config.toml
num_hidden_layers = 9
hidden_size = 512
num_attention_heads = 8
num_key_value_heads = 8
head_dim = 64
intermediate_size = 2048
vocab_size = 38920
hidden_act = "gelu"
norm = "layernorm"
norm_place = "pre"
norm_eps = 1e-05
positions = "alibi"
qk_norm = false
attn_scale = 0.125
bias = "all"
tie_word_embeddings = true
parallel_block = false
init = "normal"
init_std_qkv = 0.0199
init_std_o = 0.0047
init_std_up = 0.0199
init_std_down = 0.0047
optimizer = "muon"
learning_rate = 0.0158
lr_mult_o = 3.0
lr_mult_down = 1.5
beta1 = 0.95
lr_head = 0.00677
warmup_steps = 200
schedule = "wsd"
decay_fraction = 1.0
decay_shape = "linear"
final_lr_fraction = 0.0
batch_tokens = 65536
max_seq_len = 1024
doc_mask = false
train_tokens = 470000000
max_steps = 7172
dataset = "wikipedia_en"
Each number is 128 + 24 x the weight over its row's rms, rounded and kept within 0 to 255. Layers, rows and columns count from 0. Numbers have three digits each. The size before them is the row's rms in percent of the matrix's.

# layer 4 attention value, 512x512, rms 0.0444, rows 319-361, columns 0-63
111:110143138149110112126129157155166164133161114103141138131086132158190162154080079101116109084105131134110125127096171159100115107088092136134093103128152152114110125095155136113134123162143097
119:110121117118133104116144150111129097137107152100158138108110122117174118100117114157116125129130136132107169105129130165193109139140163162100136103132113098146112122106124103143088142161125089
114:097112114138153138124158098137165103154122112133125104083121129097115149115162143140121134111130123121114085143161132137096154124133124152127105148116061125125169152186104157096162139128167153
116:153147152132124122150151138142102097162129105150171114125119142140136072159075154110131109156119140128135117098096151112136152119153072110158070116101120102123126124158107091174125076136180126
116:117103105164129090121144143104132099163098129144125097119117115133116126150147105142119117100134162152155111137148127139154176123079151122150141140152158142111130109124102148121129108155100113
114:149170161095139106186111127128072126086150127143082137139142148083103114136149148152162122132143078153142163137129107155117186129117116119115133151139113146129123107083123103140098115131116121
114:099145146119117118107109113114132102122143149150153124087129148101137128131122093098152141136125167170102081115115114134135145146119141146139135083158134105133150095186147111179122141131146115
114:099124164105139140149129108147127129097078085122114114118142120122143155180129100131105129127125145093148157125113130120111109080138123141145134136144104118120100138129137107130093119113146145
114:144136134166103150197143174128152113131114106121113127110161146070150126116146129119080086100126113125168086129118134101109120123115131129123147141115101134148116125112110086151111103086146133
115:147095148153102119159127129147141115135144134079158170111093082132075177144080139112103092097119108115133121111115134141132118144094114121112106141159132127155142117144180144098117126091116169
114:105171161142143140122146104140115120132140120133107128145165116117120152133131083137129108120126098112119163118166136153135122117154086140109117105143135123120115144118129095138106103147121114
115:150109154082157130126132125141128112092137124071140136128123173120098153104144126116124104118102138106150140125112119136151154092122188170139126130134168106119146102113146176164099168138138168
115:082094060153169105127112130140164184137118171128156146159161142158155160151106111171132135058095182129134148101151152126112143142138141171063103141129105123093146103122143139127149101114150151
118:175139141156112127091142117114114122154115115114121103110113129105118132170098160144132137148090140134136132159152167149131148168130129107091114072104134141111123101155117141126134111143146115
114:162108178158151144103139148142157078098125116098114093127148110103146105144140091147146120117121113117149112127121134113141137138102137119097128096148104125153117127085125185155137077083073126
117:148091130129144163163102141115159080125141095149118137187177100092141101108108105138133107122112166093176104107105129158143127160158119126111139097185167130116121129144102129173152111161085143
117:136128127082124195173142128152111168143153129123168086092136134137087189096133115174122147157112140117150091142109142146155151121134117103120144116138162122115145121160113115106148102122116119
115:148159112146145164141096135096145089165128135116147158112164148157144121174170122112129156087095138125129123123105114157093117161137173140137157114115147134106111138154131121146117083135109142
114:134115155115148148108112098137143151125093116115145157142101148098121156137146155147109131135153134129102091116128126102114155167110087141099142163130080101139139142132111131115107175137161135
114:157118149160102111122104119113135136111130111177128126117101124140150121145151115096151161113140121126179140125154146140119127135132163147139122147086155145115110118141109072172132149080126125
117:139140111124119125120136108159153093103143119153127098137145131082159107133093118089156125158100140139075099119094161160132146126077159139123150076138146193153158144118115117134116134128149134
112:122143134103134148163157106134094095141156150169101143113125100127136139107115142123123167130112148162143127129151158148115105118120147132119143120130106088101172156085152079161114107123087130
115:115123147100142111130163130114112101101120155152164140154122102114108139161157148164129105137125123108146115111146151108104098064137126134094098096100137160189117155106135137127143110111132124
114:125109175102113170129120110118138137078128128130131117129136171085146157136145150122096099127160126146155146132125128103136104157113089140130131148117168135110122126172141134119162128094145075
115:117125124128102157139082130116136121127126114103154155123112086126121118106109119157125099149137106120154109159133096154135112158111152135127141158126146121139104107111113202137133104127140121
116:141099158126142151091131108119101166118100132138131132129102087122067037148094165112124083159144167140115103133138139121141129103081123125135131115129152114136154149112139109159139160128118120
119:146165131139150150135078086142134142152114152100143150123127127101129158105129121139116127108116125104130162135126141133116130141121137142140118087139117143141154131104087187159142143129119119
115:137163148162080125170153149169086150149144117131166161111105122106163177132147141076103106142147096108118174170156147164137114110092094097106123135145136131134111085170137086089147101127139115
115:109151106121126141107136104127118123103137123100099135114104106138113176144122145151146141130147159084131113108120167161154165123121121152137153128106072127183095147105099150110143124095130172
112:129099147131122106139147111127140110129125128117147156155113118154116092140157120126155126138149176134148098102127188130140096155136148114146171151148179152115143103134083122137130139152174098
110:150122132121131099108108151126099085137145152112133154127116146127094099140151142130170145121141096083166091126123088135143154137115129104109161134081089145115147125086105109134091164123124124
110:109112099149120163166112113080154111112140146146129144172135101148122096143137110134137107127161086077119122152128116148138155079128133095126106135182110118159128126175133195145115121130130124
111:135107107060097096170141147110136122117159124158125110133087110117123078122134164126128131147184095127068173160087135144073117132153122123114151145117109100109148161131118122167160105136125120
113:124154122113134084174134130090124174120128102098088145146138123141117082140097136113104099125117159129121130141148097065107162142155165141114166099132152115142137114097121114141166095111111095
115:155149153085098118134103071147143158132107148130141156164123131148118086132148102170149145107135135146157140179146140118125115156166079122148126132110196090134116127129136125114145115152131110
113:150101114118143122100111128097111119137135182146105119114148116152145148093142130141106192159084102106095156146085116147155088123122131117140156147096116099141104101123122092122135121119139134
113:079116149101115097144104168124097141169177116157133153122111116123114165156170120160109145141133091133181106132152115112126136132083106146142162136140124123125125133138091139127137140122113142
118:133181126151139172132126143134135155145114130112125128109152159143136115109080074144142126154132160104080169094132159124124180121153102128124118167186118126126121131152120104100126149114154154
115:159122175151162129114141143104120137082108131133145120142119171162122085115115140108165157127143115097126100103151142150151140171140133136182104123136106123108113086141112109104127177120132144
112:109153139145111140141157113150137146079066149187125145120169145167114100134114139159121114129145126153123134157123126148126151142086119112142076108161171155128083138124148131127119126106165135
117:109141164151114102145105172106128127117148132124173141123120154111127155114134105150124151119136107075146146169182081097156079115135092104126113127164123126129132172087200139087143110190121095
118:113101140098135154097135157176083106087095121164146112118134130154128139135110091113165150102081149098113142129095105128131118144139108129153123101145111167119136152137128142107100131140129102
115:104076159125134145183123151149129133120136091116180127110119147097134090148125154135145121090134091136111142084133139099164148157154143107143119090159110119087158164168148154109142143128092134
# layer 4 attention output (transposed), 512x512, rms 0.298, rows 319-361, columns 0-63
105:109128163076164112077152130132107113149138094129132133143147100131111107082164157144158116129160165096126132121141117096076119138122152099161145137139124109148156139139109110146131077128156174
116:101141135102090157094147078088149116152164102139146159161137136146134135185078136132133122116118128125159123104109160165106123117139125076172138119139095159089127168074148099169151131084155144
112:124116128144094200107146123151113095142134128157140183156111164128158122124095082207119106165119171071116127097105165092119128091121110150093144109147118123092119138120104105130131130129106151
115:115143082118124139121079174148125162128106167108115083093167124129128169105167088135134123097156143150168136103124129096114144113116126107143163153166123136111119134128109133139149112108140155
115:133111122148120125120102113136108124142147140125110084151152129127153140157167130156114108130138146079128127162131161142101114172110116117160100146131108115163152133137136181159142136162133133
109:120128089153154124097160155157107100157151165126124105093112147147122129130175095146144114156121115104136105108115138131174134171142160146085103155126119098161149151135129152088184142112108151
114:127106124116123121143101121126105130140118122115133154163127108125132159178105143113091109122131169173178115121131134146123101143179152169145086162189090093138140084129128137089146071133119113
113:127142103128100118124163130115157161130139121133135121146101162151149095105106089158125125136115129129127173136161155131134142191134104097167098114131097109135137120127150144134119137151123120
113:147118140144206142145116111130113119114118102100134094131119129120156135129149112133109084108202113084148130119140183105105093148126171098118131149126116125158135157133111124172107139122150165
113:125146127129134090095125147126095144130122146094128147110167121153135179118127148130124137101139183155087136149110120115113138135145105105107144155137121122125146120145088101154155110165173115
112:155135162118117111096111103152110131136154119141156112106083097097136135120179126090139121095116141125131141143116101157111143150165111148147115065118122166127091175131128110135149173118156149
111:109138149159090136153179087168100122151128130109121131119138171073129107123146111139166166124135153161124111131112099094152114135157140119141152088112108123128173134109118116145112095120091149
112:121116130149117137115131165114118137097131128114119120125129098154115124089155166090105121106087117108156123130125109116143167138183121158131135108106148122122124124122157097174107121135129119
112:152151126119123105108122127140122130105123112110147121129088109193136081121191105073145109127077091140136092131089133122147130103125121184136117107182104145156119190127160133111085115094176147
113:102138147122109110128078068134111171147131109088145080194145147140124114123082147123093124085129123135160123147081149112144138142148113126141130165160148145132108142121028101122116131121165110
113:121112130123115110105083124115135137125138084072122176098182152120136161158093165130127106140136095147125092121117152084139085096114111157131119139102118169135158123114157140077113123106141125
117:149122109137148083118117117120117129120164135113152095136144100109102148117112110147122157089151080125092148130145162140113095168134170123167165133105162115127123135146107141128136143126146118
114:090107146121124135105088137110133144155128148153103123111142151143134139152142160130119140115137138136110105154159160111136106124143102130143122125131116147077138073130117139155079149136116092
113:137126121127113106092107148117103130119107154150118132146098102082168074079105099114143155108160134101131122106136134129133120155112101114156093118152102133133168139100094154103125105115129107
111:108148113090153138161107122149128126157172176071142122146131101135116082115146166093086122127110113122157135113098110144139148123131117102095116127106085129174116132129172086141156142122188125
113:108104087097141109105096134151112148122145139132136167140117138105167134122121160133098093093155112085168132124191108142118141139145146147110123119146141133119111135087078157122102135107144104
110:160111135074131167113149142133166149096107073117135107189144096084129113141124130105112137082154145153162144137089136138091151111158141116090104134133138131152100113167115138119136130124155165
113:131104120121082149174129107129161106171105093131139133119137139101134156110161093145104143171118150166119177157134099143129132184123144149114123109105117119143114154158151104120134142117132133
112:137121123120148071146146126140103097119115101126146108113139127105082133172134114138160154123120133105124093153105124140146141089104169164116079128131118128101126175139140113143131102133118127
112:074144102142145120115139129147104169138138150108116118140137134139136109142147143138143103143125157156078095128103126144094146080162136109169098121129143139119097176134125182088091154100126108
115:163097141146119149148125115169148110106153162145151130098112112132122109115187106149129126141090121117129139163091142094141137147208143098123132090143124160128128169113099145102149088130108155
119:146110136112126138131117154127119103117165138105096156153130112142109098143106171147127152153112109143136135139138117115175118097133125130137126107120153109107117127146131089143113126107088127
115:140131116113153104105136171114129130141119098137137164094127140157100118098136141146131115102157168150140148138129148083142112134181142142130124149108108126109147133171135125140138157120126169
114:124125158127098124111128115117110134087147114119164124102135108145112119104135127106136116099139162140114129122077150120137158119118149139156143125110129150087136083030128121154117145115113110
111:118176139101098135136105112142178114122111128153116076089152135146131074080112152108196136136071131126135134159127150134129152136129165120118129163124124102149121134116120148063140151076116121
106:117141118150107144177156136124103116147110141126141122155148104112168149163123115133145163132115128141120142142120176108155126131143132181086136125096086103101104077075120144130174123141164110
108:115100108112102164116123130104131134128127078087175135102134133142100121101120094166146139113066117132127133129158157125152147155124131115134123156102137138106132130156093112115177145109118109
108:128084112112136141145141160110084113152129149100125145108181147120124135117118107121111128132129138160128122157129132138123158089078114132135081086129118112074108079140141113149194105123146112
109:144121143117120087106147113126137102144118164114150140121119161176165118158124134115104104070166148107146080143107146136102144114189163118125092146095123107136117114141117114135163091066129137
111:125117119116117098161119128145124136143095110162124122145131145121145109128141167086142101148147141071125106122086132115140130133133141154082113129147136087142151160130121120104137121136168135
112:145119150120104169142161148121180122132170027127139102126151116131134101134151144136131124130117122094137137116138118168160146111163175084125117158135139144139115140082111090103070151157132127
111:130173128153144148107073105121134128163132141081134149132050104080112149131161095107138117184137130127131117104112129137090157122109115106102117120091130102117099104122109146118149108126128099
117:089180148142139135098106145138110144129129107076163099140114084126109128119134155156148093110131103114126118111130139109125133157105147143127132117090106111176164132112128116136181130127109113
116:136088114136146105161159154083139099139146147113124132129112126133140122107127135130108152112107107097144124166103108151131154149121152152113092132107115108163107114147093126148113105132143113
112:098119155129147119116112196084096157129102172123158079152127115122115086095129134086109097132106109122049081123130147120097134146148174135079150133104164135112165124166152114153104175125130118
115:108148083088115132152126085126129131116089115161121151124159108127107117125108097145124144108122158170116147108134123171094146118138103145066101118139113187159133138174087124125112143106108133
114:105117104120126142124131113099166135113159111142097058136154171124140159152104135102090122160201130129141164112172097134105142111108168102086145114137162117157163111112142152115131142125155121
111:104086114141108142148159143112136162122108155079104175132146123102172125139127113139087114115107183161135115136087125140200153137145127135091174153085144103183129155120093091130087138119125101
# layer 4 attention query, 512x512, rms 0.0436, rows 320-383, columns 0-63
126:126115112126163149122141130127142108182139086139095110176157045123110140123154148108103125162132098138147098136123129044090118135141165129121145100129119167130127132168165119154115131106136109
121:160118120149096112130129139128150110079158125150115165123139107107133157133158112117116125157143138154088145105157089136108130154096147142108144132105112127088133173147131103151172098103087130
124:140126144142103161086135130117110123142119124092133125142139161121139122132179179178103139158167111095176115146191156095102148111133102155159145178107158129148163147144117138114149114107111130
122:136119144133091072175127125123111126120106130123136113146148145100132103140131120129158111103110134112107111119107143126135082158148136136102123161101142100106126116154135130137127098139123079
119:113107161134131138120102111096135161125151138134124160157126155135103181165180102100151087171093123077128079167114123102123171136153123130115128146128155118158110099123115108165128114109130156
120:084121124178191110107145108077119088086113166164122140114107108127108112149110118113190096104056145141150132103125134150133114137110125136154139095128132150096124103162158149153102141119111165
119:158148106121125135142101133140146111137167106119094125118098122135050094123090117136135138122166138132150123104117149152146115123142096144128135148090172125139135152135139136106164097144126139
119:124128164162105131128092109125122135128124152166130135134133102133170089069150126117148120116132116115193111117090075121128123074122103124104126130140144108120154133160140141124126138121112096
120:117125133166137095110132130132116135120129131153150083126082157119113173114140137167116073145106152151137170116157115090101097138119115158134129183146168132115128137124123125147148104106119182
121:112093076096092115153122131133167180123127139107140119100138134134141100127151144155125105139113118110146141141084167163103121129140090132140126122132086168140109152144124085130133155073138099
121:146122141139136148088148125139118095144166145085157135118159133103102113119157160119122140085161088118117096095132136111103131102121110157129152148134161142162119134171142114158092142133101150
118:098129141108099131152159109152153117105126064164131078125113117127101125147119141133136133115127132153107133087126092138115077138098101100129121121093165185147120124141145091061122140112102119
125:102108174143131144162066088139143122122137103134120105109113138125133085143151121128131125147112145105163170156094137106118166138105102115147152098125129140140100159154111141159167203135064144
120:172121128147154102149108143129119153122084130158108114154094121147157120081124126135109108138122116090112176115097122088131111147161110109151068145144160188120155104173121116139137133125122132
118:156098165155113152119113130127098091138082121153101110108162107100149130132093123141101104115169112109152112133128106143121094095162156137147158133113143115135113134119131079145147113132158146
121:115090081116134144143112153204154168105156152118179138114091116152132166128138141122136113111132115096081072098117117120136131105120132114105103131150196141100124145155153067156097143123146132
119:125181125162152083117119133148116156110150156164136100110110159096149132164125125143101140161131105149110101125120155123157159116114092114123115153154079125091129112109118140161123105143141166
124:105134103129115133109101090138124139154119130103146116120142135130070128092154137129157134153146134155099112069106150125125139169149130165126117137130087130108127200157098125125127109136115102
124:125111107136126129149095157146118096104102152118082145150125142113103155148160128149125117126174080122158126162117167182134140083090122137127111164123144101137137140122140145121114163130151121
121:112112128120123115105127158109145158153096152121113146092168142121126150155131165142139117123134161172164107176102113167169158121082157157144141134145147136079132116165116139122125135169130154
118:142122160143148141144162138122162149117131189123135100143105107143124128111168156143078134178142140141131094131162115128136181150134122090143128128112141125126133142127162127139101152132130187
118:104085149088095083136150150116141117079158153157134107142122163109128141088106150128125127162133141125120089130099126147114166120168148149116119110183171153105112158107131129127146137138111121
118:128104115119101132098114133114161104136134137151097142142143107106133062126120124104101123119106145137154119123118095110177110131108125107139132125137139120149122137133093143147113109153131120
121:117166123126093128126093177159161107094112138098148131164126138116114168107123138150134143161128145132154141171168173112110152099137180124158118125181164130085161168119100145104116112143093101
116:126148145136131132100132097105104162159159150097077138142142140147146101152074151153118128138135112156140151090120119126155145162081084142123158150134138142146109152109120107076115123119134118
119:124096091126136111138125139156133140130166146133156084176087109125115111079116150126202116120133140082152149166149132144150120114188108133102127156127151131105102134131106135126104130129137087
121:162113145139162162165119126127121106113127125092140123112141169101132128082170098180135127135095145129115133139121152128164149100135113091159163197122167140148129166111109118163068136101138116
121:121122131131153142166154132124108053130103149100090123131144107152148138124122133142169126129151131124146141100153080132114136119118096115193110119107083142163116132151075111082144159145153136
122:166162133153153136127099108137159155127093159110143140100145171132110110142139154115136137170165113096164120106133127122150139173124128123093192128126103140148156158110111138126089124109071093
124:162162118095167109088128127152112112117132111085149119178138152076089160111149153123113137097115133151131139117161097126151136173171118174122176115106097121103145122083132116140127095081132144
120:106147101098142128114149153109127156116123101163123140113130128132129106094117131183152126130083141163105124095072132152115107137148102072112094141154094094118118129137103165112104101139131132
122:161094102123125144126153139127142126144126135118126113133147100115156091146113120103107123151133099146117189122133150153125092120109114094165147118142144130137101125132089113136090149136118119
118:149112121155129135130135147132159119136131176134154154116101158124123090076111136131168118105122163102129117091114174138125163145110140137140114144085101173105145115127132143113096117111130128
126:116145130152073108144147137124098100138111152138111085083087140149109086124122127128113101094153094159159128157138121129130154134142147145119109096145136126096128122129126101125127127136162121
120:114114162143106082123161141063121188118112125168103095173134109114134128135105136127111161125150142127132133146097115116156113072086118146098131130139109115103149122131128148142148132135109132
119:099104142134126129076167192141126154159110123130104115128158087120096141153118137127102174134130150132159133131120153120166135152112122094082156098105125169128132145145122140159123146169111107
124:091134105150112106142150128148141115148100125136128142141136113167088116140160139138117134149141156141166086102119136129082118157167142138095098119142103106132094113150159150141165148150108101
120:079131135112148108149161144116098166129087146137155146109142111107117136129156104135127140126093119157140154141106148102130128119129130141066166139097132121109136089128127095134195137131139100
127:109104117108122139104125132151122129121097114077130109149085103141134100095097152133133126128111100151143123133143146129141143152098099119132157103131171109135122146108157152082126144122111152
120:114154159082143112139116125130106148128128171110132121113126124114106101160148161140106144170096095115145183079083137121111149147107121100097155152109091124150117134108080134096094135173083142
122:107168122158122141130125131140123148105142118093102099120057161126108161141180159154091088114116114140157093129110114159127104064154150113110122144167075101168143109111163142150113106189131118
122:157119118135164118155107128088130125105148118136184134148143097088119138151142083131125152143087135140124129178074157128120113155096132110144141140093155147126142088144128164149079123158127151
121:148111124116182147129129138138173134127118096131161124090151120115097130130146090118157110110121161101143179146110095133103126124080105127099160123098126145126125071143127128127109144145132137
121:117146101102146148127100160101151148155181138100128086118119145082144134113144152122121112125065110131148141135140121137134177110124054112103141131132128129142165148140110136153116094130143157
116:134127144151132129170087108155135125105127125158127118130120104104083133105137155166093140143176140119175118135131113123150120103129095165140131128091065159154132127158139145113104121127125117
119:134146109115136103128117137110142113164169077142115152149146103159096123150129133192154108107108111145131149113111133135108145094134103087108108105068151161125134129147112083121116098110152103
122:130132123184105128133127121134085149179121112148141185141103157117126117088136131097129160139143155117142127139166136152168130163141160139103155109123184145122101091133101120120104158168102169
119:123128149148186152113153156097159180155089104126098144125136146106118110109109104140093126148137098152119094155105136120120114140131103087152129184084161145091153114118125117111145121167115122
121:120179121113132147081144134173124126114099128090116148105107081114106141144136150112126081123111136091068135134081116102159134152092133149154112084169133121057111149168114127158103117107145089
116:144151158108149142170168180099142099142110080141122110089146136106091108127143129091120129128106123127126090155099118138100092125138125135157170105134104116145195192051109114161122163147117099
121:115132157092140114117135087110114159125131145158121088158155086125078108123122099119128099156170098151087121111127156114130124103129103138118105147178160141139165106111164151132087137142122167
119:136120140141092171116149103091161138107083095114126094112153145183119158103092113125120091134099117163109167148124143139106126087144123135135115168143103152120102158093129137152107134105140112
119:157135125117147117118139165120127108116147144102139161137111166092150134167141134105105178129161117155156145137112112124139111149149170133125147083157123121115162098100093112119144120099125169
122:089150161173124154171126153131141096101144153172114175104154128127116081138147153116082088117143158105142132098178153121072137157125139120118151109143135118153138144096190110115121115137138117
121:128138106111117101185099147145135176136126094121115157120134122148094143115114155171108112123107167116154135141131173108130112139113058128117163126101169116133128078145104114117153105103088109
118:145104114117149093139153117100117175112117142150092138142148076084152103119158091175134127138111159111154116150174142127078100114127140151144121094135088137125052130140151088147101139179139134
123:144115086145118124097079123083094141133114184088162111132127125091068112133133156142150216146176151117108107121129131137124135118147144098160138164121103116172123097101121117097110144151119155
124:150154153107146157086097122151140163098080111178115118132125145101098139101110118140140108176100122136121113135180121146113107161134108103139176165107099168138126112153097086149101170177123093
120:122155122136144123104152119130144127114115130086126138146163152131191120092114126123158128115114146138137099160130091140176103123130121161119108094128132130185090138180116121108140111141110144
121:135104134106174136137127154201129102126103131155104138155157160131119127133107120155135151136104086104124131152139122171133164130131166151138106157115112082122120072105109140121154123141140128
123:165124144177065164129074137148129153122156112059123154128103144121127132140116130084148130084115142138104113117149120136125100141136120133128160138116163185115134137118113115123137073163115163
120:111161129105158126106130096120173124127111111164110126157108099114155117136167128192143139127166162118152117125108174142162105116133124162122138128136110126112097095140100130124085132138101130
118:129099102107130113112156125148106119125123126164108127144095131080145163130121160115158117144145146097096121106088123116138164188136107139118147109113071131130110134102136153132108169152128131
118:146115130176137110113102151117107108167167102065103107116122159111124159154112100093130173181077099124106139088146108115175104146132109115131115112130102111103098162108088135114093096158150091
# layer 4 attention key, 512x512, rms 0.0437, rows 320-383, columns 0-63
125:151135113135160108135108142112139099152132132161091120180126065099140111124142160172111154169115104114133123141117142123097120145118092108145183115134125148101136132163190138147092159114146145
120:135140129114080119146129139116121129135133147136099105125130136072128128110160111127138102073139115115139150081125103121138164139121133104142144153129132100137099131083076116143125097147158142
122:118109107143133119084106165092104120127115135115153107128131133100147112129143163162112141126171131112110123116098150151110128112123108129152136168111148158159163156117134114108121175154086108
122:122169112129092125131116128137148132072139123162125092164108118114164114121177125190126140148087108137140134154115161152133079120137125120083111106119130101141135140158080127152136150129129112
120:086143087105147169145119128136124098155122108137141130144111091093109117140126146117169132190123136121114123156151113113115153103134130110128147128130149080113133076131132136118115134110177126
123:071109107141107110121152111093092078147134092166096081107120101093129141149131143159102058097095120145115151100118077125117127162134161134131098135111146178130107108146104133128135105116168159
121:145175135115101136112118133097120138129137099120120061157126125162117141107106140168141108124151134156123132110142178118176126140147125135151125145193129127132140163137125120125115070122116102
119:094105129147097169094162136121109167112136159118189135124126148155137126122107120089132099109122138120142109122151098094120119120139132109142137172136088099142138145127178107157142155130105106
122:116151090134137135121142104138131112151148118112113096107142155122133155120153148150141126122106141127147142085141149163153085162098111146182138147131143160148152169101145147122103091096090139
125:140125136097154106138128105084128130151101107074148123130135159108118131115170123135139104152118128162130095147115166184098130142144132088148095138134146112139134102113164157144163161139080099
122:160106102106104104131141143145130150136191142121180140101132124129131106122134144095120150126180141106064106115192118113102119123116128137156120104139176166105140104122091170157095179128130158
120:132125112101086139162154121161192147126131100162159125165157116069106109105109157161131130146118131129123162092127123121118105137139132127128121107123104162158159109127131148107130168139129128
122:086138125157098154135137126172133156134123120125150120129154109146128078166143087114110136125099146150092149154054110122102105143136144115102116159096137133136124116168143188122076129141125131
118:140147103141182154162081073100145145122113100155154100112097123144140128105129111144181131131174133105069144101111094117144118133127172094131114150127139170104156086127137150088121095108110096
119:141156147153134142147140097114096126124129104134112109135134120119127137118078119124132122100169131155109170147106137136132138093158152141141125143100167163124141115100124126097092174152135151
121:117128106145121148106137131127133155114135134147146133108131167188122189150168077112112103138118116090096123165101091116118123165128134106121148101135143123132164166122114120127107141120118150
118:155158100168171110159178118164102135109151162115110125138076142098072145155118123096091129121120143125119115136116123124170135118171184104097115101135115137112076165095141130200125101153122136
128:144139119134149119111136154104147133118151134116146150103131099094105108094124138127103120150175132118092133073103111124112139152164145115166082082174152133112176161111157099109155133108107163
123:159165146072162125089140128138098156107120153149123170137141135125127137140087108128129095101089156075118124125161126131132155168065118117142164146171099103164130130087134189126146111104130114
121:134120165125117142126161158109120155129121089142138083111174159097118116164143178135146104084155152144132114113090099074141127127123142154154131090128182142089140125137094130160105155176104152
120:121093098115092117162122135110142141099122168158144099124125104089128139108144107163120157117135167130121092143118103128173125093117135087125125117119119158133147117150138116148140157129127128
121:115159141128128132117098140096154107132145134169148149078108176117096138105147132121104161105147104110139121151084124143122174148148135145153145069112138143170107135169085145148129120131089122
121:103155120108062097110140147142174107120136146141152175147093132146174112106117157096145155143147137102130122091080148132138113123118106117146171099137148117174095119150133101111123132082105136
121:148118119120113099130122116173125111102139143170145173141121144148095109111133141138130118151134136125148162146126118090104169136121147148110154139167125120109146095127094115112136142122063124
120:099117147122149120079121117113147146097118110110163147075156113163149112141102144144123169148104118155146152088123135135115145155145129142125128130154164126137115142155124149102156143126107151
120:127142117089115167147128115145136112150129144131157101116105133106099142107090149141148125147104111144116110163173130160149130111173128124127124154161111152084111148126105126151113120101146127
121:165140116144094169110103114129124094109100155140114105096124169130146141133109170088160131132145110101131079178124120146123119111130128142101126167116143177114160133122094140151115189108129118
122:156137123093164157138131165065161096116134126120143134103102116114131110165109132103131136130078125139117142125120090101140125154145120148192116084098122145162134094125122095113139125094155116
124:141131132100133104140117121104158123148123145190109116132146129123125116166151114084125154150110113120137138130123171067125154115112132091083141108150104127128082132148088136092113139125126103
121:123162114105164117113174109173119136129144073160108100109108172122161155124156143141140127111136115118130163100129161133138104105183141116143104122102126162147169111157124100160168074146147091
120:132143121160119107156104122126087115101118138159112110126140119124085103117139133149080117121128147160139160109096130098115071152133112143163106137126128127141170145142128128127108123155152139
122:130146117160111116118155110101118122148084120107117148169115112148125152096099146079131163118106130149121168116128105107100123161188090127151096124177148153131113133121144139116122124109155139
121:161125110144143150111107148132175118166149129144153096122173147123141099110139131148110103095134132083097124099130132131112151116127106142129116154126127139096138100106110136142156130120120119
124:149120120169120097146153132116174129131110142139145145121133075142103138111152143191152069120136129117148149121136122150094117100136161164095110144131150120154140134134156094161138120137113169
123:113112190138159104102129137128160096152159147144109149141094089130130160120083152167090161123133137080095124135150097156127095113112160128165126151153143130154102130104156107106124122134094137
118:118127108125122126094122181123100129134122150107078092116156155149126109096104107147153147104126142161116151134122127096140157104178118131117123097091136154168118126139133113170102148168109124
127:113151130119102126102102123154168140120134114142082148164108077107092112112126130140124135082159151114122110108138088100158102140119111125096133135136095094140129077123122101134151146139110123
121:089092139115141118148150129103135166114114120141108149139145111150080178125107116133096146104096151099143129155133136140090107140161152131070174145151110155139155089139161132164153139109133121
126:085145128087141135130126122103177165147131130114139127180094150124108069108123163147115152064168141093135149135120108124151158115166147119139135088106152132131136163159156135110079124127160160
122:123119156135153138136096141109164149114128143110130140138131144136125079123127128124129095161120131115155130119110118130152130115109153103123167120102135122117120183133154114116116099185083154
124:106195168110127147107149149113170154136111125098122143143085182145157129146125073170089100122073126102164119107111114139110130097108184127130130143119124142150144133142142111156081164136146114
124:139159153138144103172131124099148133169140128121134165148118146131146108108081109071170168085158122156128112148100156140138146147160157128115133141110125125163169092134109137102117114114118139
119:082039087157148168084126148152148158144141152128171138147074101099161137115137118145110128091121122150130170132140108121093132142071077148106162060146117149130089089159129118109153126147124163
118:079131192099131125149109140127181162130189128099116127153130155109130133122115151139137099121111139161107126140148134116108117116114076116117134148089134182139152116137130123101112139137161155
120:128130106170102095123092111133116118153100168139142101125147121106141167189143127114118162144095180097176137156139147118138106146130099135148104130150086133138125140130126173168096092137133097
123:136157100087134129135171114129153134138092075166174078108134141169122131143100142134129097136099144190141116101127091111144106063108117127129123157080113100117161124147118103105151131130113113
122:123124139138159103181127130110123152140106119148100130118135148147131167104129138062100164151141105165108133133099162149132123143112125120106105125099154135112090147085096133142123145135118129
119:100116168140121137093135154118143139139110116116103137123113147111112111156111120140109129113174144157109108109100148123179077088093128079126153133164140124114129108124123152125131102159141092
119:154148113107155122106105099143160112112129138110083095132113062162085119131116114107127080098110133093092169145132128137119130114121121099155151129104096139100124161096079166105147119158141113
120:108160143133095135144112155108108121145112072122115119128142107134075138170120100091100109142097107137158138146123124138120102155111172114087139114138128166143181124079134120167169147113163125
120:084171109114154120149143128135127090097161090130111138125144110119123087124124138117126100138127119134150104152150096107144081124122121099124104145113145138128127112135169122167086125134137168
120:133166103126062152092150074130175144107082110091106150122186088148103125110110130107079100110137137118142143158144137148129140089119141093119120144117145128149102127105122112098149137187142091
122:155142080160137155147138120125132118095158177126147134074119189129119149159165126127129139151101109144135126125098119107104091143169105156117145112101101117102083110122126105110149175110114143
124:122143136128123162101147173080110113115132165139152149083151129128093108125175152103123095111166115147179165065139108132115156142131091098129163137151087121144075106073095121150138142096048123
121:150086110139105154100142115140138147154107181078130108135140103112118118142128130175140110121148117125139126105111179088094076111119149134096174096104175145151146115122122134117133099082142094
119:141102143116134098173147095114097169148096128110116174138138123094118146092171093126093145125113185135117115135136120139125116125169145155159137136123096139111093131131165087145076145122156149
123:145114093133124124127071168140147149106149149106157115141137105102131118097141126114123114125173132114148130152131071144133077133112166121196118096131157089133128098108093183120135139173115099
124:096096096166171110178128073159205087147122148170120083116151138109132115135141142130149148081099105146126098098146161101130163128146126096089102141118140132148136074110142107131129093124139112
122:107137119068105107100108152137120133115115140094153119130126170135164131121137123146142103143113129096126124146132131156133085151145076122116098117106099154151124140150100132124135107142112126
122:108163130151109141139144157154101107142166113159119137140114153126129067113146110123120131114138080119085101091152158131129156115125101113130122128121148129156139121121104139101097104138125125
124:167123150140090134140113115118124124062125150111129153084126138150104115148148145103113153112094128154136109119152119126117092136096103116126142153157174154153125147144117108094110072153153137
120:124168150187151132151135110105109088148081110147110121153156138104149144106135122101110109094061143137147097158111111133144086108181113135158139123112135149131098114132118121179124142126094143
124:124110128090119105097116113153125184111077131143123150153150121113164146162127135093130118102123118094125128123106095174120155168158149097165117117122114106139152096120138122134149138128105125
122:118082119142156091153130134146124118168142105135086122100119134079094169134112115063152171133093109118179114130137122105120119179127158141122087143148143139140121097085140160076122111136157095